Each number is 128 + 32 x the weight over its row's rms, rounded and kept within 0 to 255. Layers, rows and columns count from 0. Numbers have three digits each. The size before them is the row's rms in percent of the matrix's.

# up: layer 8 MLP up, 1280x320, rms 0.112, rows 147-216, columns 160-199
# down: layer 8 MLP down (transposed), 1280x320, rms 0.109, rows 147-216, columns 160-199
up147 108:163104128110106092166197151114175108141123116134124070102137153082121134136096150140158093173114138113117082140148094097
down147 102:138130133129136108121150113127182083233032168145099132074106156117109120146133118120076072119104127034146120131112116099
up148 098:151098152128066143184120096098132211129086112058114096147141139142103149151063109161136110187078113073102065150190116129
down148 096:151195071134189148167153108184146170121111080118156114191152107218107096116107094122163152117071124192113093130087118144
up149 094:109174148165127189056131153108111117126102144127173146146130186127183131153123098078138111098153121111105095130174071105
down149 097:124106130117146136148167154185074098178141123140170091103154097128202119110161162103092051123147121099128138106090102132
up150 092:137126147139139111151110080107119110130111164143142158178169082136154086097153142081130111120112139145122106069124168162
down150 088:152107186162143126112166177102087141128131218120100093178145117066104152133075176104084118170163182153159108101099107147
up151 102:122117090141050111122108114119113148159154122103158073138103119109185155115186123111136100133147097116144136121093049088
down151 109:128148125113119129128155133125146100092083084127160112121134093115130123123100167102104109182211130103149115129069101156
up152 119:146063048171131154119169154152147090152128127100094120133153123153149150101153094191104107110136165140112139071172138119
down152 109:138127119105088156141159070146137148187110177188186114102121087175129130092141113128148172139108093159114173111166121153
up153 106:165108142092119186102155130081111160188180136162097208123148158151186154146145170123100168111170134139112154096118166134
down153 110:167131093137099145095148103070101172130124078152144101116112086081129090122154164115113161094102080089116089094092092091
up154 100:130091081171079130148125097098043123155075159118177163045135168087179158111162171141127157110113120080212087122124178099
down154 100:153095145144181116083114101136172180155088110172198128084104088147136098139149140130116111193123089153065062189104161141
up155 100:136147118107140099075125134042115114085071121107138090130210202159113096119082145140124131108138168154161172105128109101
down155 097:098100119086111153167131126091185140087084172093193089137122127178096106152088137091125101063111111140141104125162136163
up156 096:070158124121160052134116150153123120150115126089215106111073187128155175144105130142195155149148158108101220128116099062
down156 097:164111076137072130099121204090070152098119148189149133104101173141091105138128100139132103131086124125125109148132157129
up157 099:144177150121133070136155087099094115158080160109061117131116175116086102128132117066126107135108162133158255121090102090
down157 092:107116107115154104151149099085141143113116128125116126044100141134190154092120105124146123057146126205167115127118138150
up158 098:110148145153166096130137172195126123133174142127073080067162147133153157153115080156096109131176164167123105135146147128
down158 102:087166086065105143112138159180180158099158167116095095149114119056139133112104165184138066038112211053128112139086173110
up159 102:098128140123189128103151110093186117103096066149108162150088149121147108138117154112133074098118143065131105143191076141
down159 104:175130114131127183101098117178100148102108125056137079152073094103116155109148156078107135087188095123129100146117143122
up160 093:151122064107112110136149120066119155055151226043174114118075082065150204146137177134168091121163142090106098118154115067
down160 098:158138092156099131099136133150096163191128112108169142094144157097090151151137051107087193089127085120126154129144151100
up161 092:142100128174142121091084064100066128121143129124095110108109127094161138120148143135116172162074117138112072132189130122
down161 093:102122092085097084121107140112052182133076173142134149188234122181169117102155077110126100126140120126111130129148135096
up162 106:143197148153093130147051093156158146164159111089086108122130154148126176122101186138141141114155129107143106195145133143
down162 106:138168048128124135131098153147168152134177114104167195125099141123133126134113149169128182110132129132166125109128148180
up163 099:129168142142066119101077112123136172112113217069100148027152124083122142157136166104126137129131137166163125160156164143
down163 091:092120134165103162134106130079100120164134082154116104112158156153056111115135100172098135140126089135093093149162110123
up164 096:092143135204165117203088160105149094103124087169091140126140127121111091112135110086145104119146159108176154126136057124
down164 094:090149089118068121146088150093124077120145158160167091105140124127116139142142129159141108171138144159139082187156125155
up165 102:067100103146094146154182040100138134176092106112102141125110119103104149146109116164098169136144101130134108128130146101
down165 091:135117097151170146108149083107080133159199131153126117150090148154136175140193105135135133085155092140159089138076181145
up166 106:191138133110122120134111155141096167136133161117169139142176112127146185104138121175087073156164146043077162107170071062
down166 101:115133129124138095125151158108174176112146040105165124132234104136075173113116143127053122115160099172116081137122128128
up167 117:100147103154057225077109119187108145076143062132095076173119134144108155147118146136085103178068199115129142171054110087
down167 101:112110128104141106110120092155137160071093160067164109125158099144144071090098136113138093125148149127166163151140191152
up168 102:165106094146150064101138123131082209164136148119136157100147164121048115096141151113128138093125121126150120104138109100
down168 097:118115041078027094141138124160128136125082115110167081170107163137186083140101110177165156155107105187107091113080135080
up169 098:101162123126142112151119124107115171111110130146151121102166126136101130163175140142132088071172111181142182130122144137
down169 096:154142068113137050128084132113169150109088116159181124113120188162117177113102129109122127178110132120158112196120105104
up170 104:153093199136108111127061130108126138153115115115131156152170151140117074193164130105128154122167130118124133103140160186
down170 104:099097114127119132105123073123140115090103103116058161166153126092137084102122132115065093127178115215157128134109131180
up171 101:118133104180120139094101101100145083154108103137164128088113123078098079128147131154136153133051130126098136141076103036
down171 099:093143099157095146137115124117113108161157058118146185149161102090096091106173142149134111129176164091133141170055139204
up172 101:131138066143135120081070103125129109195094119107087083159139056177126138119093181167089123161140111160124157150166187096
down172 109:183111148073171187117134121126115092063137180197101138111093080129128143113123121146145105132121148156157118153089144096
up173 099:093146114216137115159118119097197128160129117153186148115175142133163183110209113165110125136155113111129167142142094103
down173 103:162119115090126151100145093155168102104197115068116123136166087098153157093081152115161140112116100094061145114108167136
up174 106:131133114119106057163138188150115096149133106103154101131136144146133203146140094124158087123130104050081183136196106065
down174 105:107076149124111149112175102094183133142176123198131096134188132119107145148102096150154145167148190109074134125049111107
up175 103:142138142159050130152143128151105131131124142103115125091121090142162156117102122176148125117091082156107127169114060171
down175 109:155107116082134147149070113086169154129056140146168129129165131141153137180098132140187143168137108152083131162122133122
up176 098:149077124101110133107111157084143138183133148126108070037146114150087185067142152167124101179138173082132127081049115112
down176 103:100158063137158076156123122158101103158100076142145084122142092082079120094087170170093161192134088174113117103175113130
up177 095:125138138094129128154146153095156094119136196136093076107093083129191169113149103124158090127149095105122124135141157136
down177 096:079167132105140085129105093101085069118103113114095156184171091082110112158139055128181166096145153164183152153123148079
up178 101:121125112183167070160134151203113180144148175127105100200113075177128129110197136093107199104122162091088136097131112116
down178 099:114168137121162122117092135099122134144155117149184135120123176107020096131151048139157143161137085084168107080128127093
up179 097:155157093088157097108152053154137113143168159177220123115129132069168164137196099160121090132133082181089159092125100133
down179 096:112169166113167089123166193138104139135139103084156173139090090149116105148130129112121126126132144124160145114144151156
up180 103:163117095099128215036145075135138097156178156111202157081146143114103165192111163115143111161167108134143179106070043097
down180 100:136154114150109183117134130118157053138200170181182124145127115101118141102136184106227146143145132107148138149123118107
up181 098:129115092085120204148079118141164096160156104121095124062114151153171156103104094096115190092143178118081109162172104148
down181 097:147147093139159126122133166119105145164088068091110114110131140124123079141145095162114119167145171183145104134132116130
up182 111:105149079152088169147083086141107205162109114124143148149186104125129142138128129149136119078087087120074166177219109134
down182 105:108091132067110134167086126188121110109113133164133074150209178118174169088150119140107118093154051130130183137116051146
up183 098:134110131093097112100127138126165135137143086130107084127155122172126140180153110122048224086116112110098120081155084086
down183 108:157111151188148087114137119132077141126152119227076096147144097086116138051111141121106122151144137126197122130175133080
up184 102:075095177129107090139129075151144189084134147170113127099155142158131140081168161160108141129058080178161117109111100187
down184 103:130083180144130025203068113071143103144118117162120159186141147116080142121100115138085132175140131083180184084149132115
up185 102:112127138092096148120077089160157167145124177132180137135196109053096141074129142160163129101114121128169148121185134132
down185 103:163069135100125099114172158189075161061111148118145129204132138176118114092110134171135155167125084144187147109135104109
up186 101:129135214157124158134111131102108133136136129113173122119114140194172083090045155128190094145129142122124134065147067208
down186 100:115161142128141106065178147130106122120108120119171119139133099112102116123162096054086125111151116109108109128083090160
up187 106:127149130087116117112123151056095078139089155151176132179125129119175171162160193104126144130145116094078124087099104182
down187 099:108109125151116155124142121124135108091128097099128082157080098124143131122145152136128074116085133136136156088134153099
up188 102:190062120117126171093165151110124153124120124127112126100096101144110110151116148191148042099161158111113063116185181180
down188 101:112118106078162115144103091076143133106171145189150166146108138144122144108144153058174140133115116151142172095120104123
up189 112:102103084149197119107164114144157130149140110149184158095139077099082105180139126165121102147112099144087189096115091173
down189 112:155137133156125139120181171119093094136146123134113136143138153076076146135088140125147120123062083128139127106099134164
up190 100:103185150107122120138121170114140150152120192036161070069165130154096133191115119158154149176152131138125141195099126160
down190 101:168103109055116200116095144169103091125103133160215157185069074117095107115141139115068117164079150113129073163154117098
up191 109:134148196162077144064115102135090127104130110155114127120069122137099126152139106161145106111096186173168092093159169093
down191 110:148142154129115128137084166188119082178173165133084104084137123100081147129119063138104109164147070105145080096165163104
up192 098:088094117089119122079068100147131127110170141037123094119094105143124082152116155135135167095100121126100114164157098142
down192 092:155167138180065127118186022148163129130120095158114143131080155140145109137105104143133087116173146150129161129106153155
up193 099:146176168098069103160121196140162095090122122099108109109124163141122064161121129107147134108168143118115118115113128139
down193 092:141104125054117122130114163122134083111154167113108141149112124123165118124155060176133118164174112094130162074080107136
up194 106:105133125116142153137149093109110163156124135092171135090116156090124113151208126137169120103067112140108130132098109179
down194 105:160108188127104138185133103064109138127032162092119130102141121113074113174141119164104143081090140076080109089152182184
up195 101:134095075131101126105157147156136175123136204049098070160102126119147099132178142080215090175135140169100116111099088114
down195 103:098071077108071151153158152130100156133147118140133058099136134066140134141079185141133128119152125124163140156097114154
up196 095:179149102078152131146149088157155193135117122191123176078103130142178114074169120144114173084134108203142077172115116136
down196 104:138149225082134163104150157147120134110101130141101117128073098077065096129061167146082068132090127142120118123099145108
up197 098:115148106103087159092105148151097114126101099115044060101155083116107150139146092137097104149131145173160147101118114135
down197 087:108129179118136096146178112112138126161138085107123166124075139124180169141132120150104140109143129249076121196119133155
up198 105:122154113111204127126085172157139158160115137111139103107116144172097103152181102052095103118118175113128122136115149153
down198 093:120094075187152124082163076141124153080065150117125139121111131135100117161126097128077114131138142132086123153100093166
up199 111:188144159145161118176104135144125120096105086131118082110137169143095102177143115106152139098115085079123107127187147108
down199 105:114143157103125086193113153075123156104139083101080071122122100164182120110113114046131169123088086164096145142112163180
up200 099:161146186099184183155170158169086130105132101147122136142083130144088156120125108121212082112114167159094144097187170093
down200 097:127097132131128123097120133170137118125133112146138141096156181168146121129136130140115159100142135160185064163183159073
up201 092:181133172089110139119057148079176145099119147169139114102143102106165060157138106105138109066138122139117116122148150156
down201 092:185121142159132141075105122132090100070149131086099130174139128110128117185114183158081109188148140121145167150157183060
up202 097:165140155055136133138127163125159165072168187109136187147119130081162100122209159171190155093174168107144099174127141058
down202 097:064092114107121100123103196149091083094145119064122127121109065145091097142159075125123154098098117087130131129137152144
up203 104:110174183114095133164127199107145126153061142128123137122157080075122182143157107164094123129140152078148150089081130175
down203 112:177124177161134109171047106107128084145128130126150138136131112096099166066081160131126125096143158121136163122158126188
up204 094:150079060148136138140152132180103137160177128152123210114124129117122134162127125142104124140168115132133111119175159122
down204 100:040162104145094136101059121155118133195064121154087165068146137132140164129124092147116111106086176124132133082136105216
up205 090:099103193152115149193100151138138145164132120124102142053086141133119124128160116187100095122147173079066091068162157122
down205 092:127082089041143159098130163165139152059112144136175169114146153108168156103123115175114084120135144151140120181150151149
up206 087:109127096100083089143130105119159126071090139127127160095123053072146124152125083128120187155128090110115191151104123171
down206 090:123156054149150120078123183094132124116156104061076127125117132065112091076118155135143135128136136154123190152101128175
up207 116:162154190155133109101156134119097126206101139133157165081132123166126179131100164086197076118113147122115168155095114113
down207 125:191104122197042098128135133132152123051138130165069138164108074119107201087124124040107087095129185134106119155072171107
up208 102:094098078148125069159106104130175150135144095128158119105114120162145106143128144073159118132077152148118107060156065184
down208 111:138142171140102082134121146047120110080209150102104179109165144165082102104095108154115146185094156121081107140105093114
up209 099:160168118113129096091145188121229136137128149054115078133105072227136142120113081115171109115101111129104182188128098129
down209 103:159152118080202115137161146112163096136080104138145122091126143150132121128142123172122127153134152120092106157093089163
up210 096:114136103060077116168115120138131138107158102156081139078139164156184134188098166110095141139110096135139076082143098134
down210 094:121149151124132149120183125146144108160130156134107129137138100120189155132161151148103094108163144131134066144162167152
up211 102:095079096159107138101158150094148144156159162126123157085126153130152154130120104144153187130132075164111121141141181157
down211 099:188187148170180098133119129158098074079133143103094099104089182140164093140162160103106122113154148136104127112140107173
up212 093:115094133124139052119091140120112130120115046108112111066129166191160168142102107094113214122075088175127133090120166142
down212 090:102101083168177139202174159149101140084113131136136114123050151127110123180164131142140103115105126155126115107127126128
up213 103:139098150089135116170129138146159073144135111079097090157121151169092103065117108179123123120100129127155085089137117116
down213 106:118083194066139088125217196113122185151154138127110145102131125141046102158137141145073150121190130099123088063131040134
up214 091:162147167140128116105170077168204152098105136116117146185136136119085144131140136066157177132126141109123119140119135144
down214 090:152094162108108167151106145131084137139158144164092139152175128186082147122113082099113129120142153135097070088183117075
up215 096:087144143098174127072136168056078153125124166127130102103123102096135137127130089130179161089137098163155163182072083118
down215 111:112142091152168158109108156114167132104129143129152103077115137144114085143141151193179127124164125158121081101152136081
up216 097:114128138148125122114122177105196135104103143122125082031149126178129159162128135203159160144100108091137121190165103133
down216 109:147139101147148130117092146115140145091152144153178112170115072089154151103098132135112119193159107120150182141128172062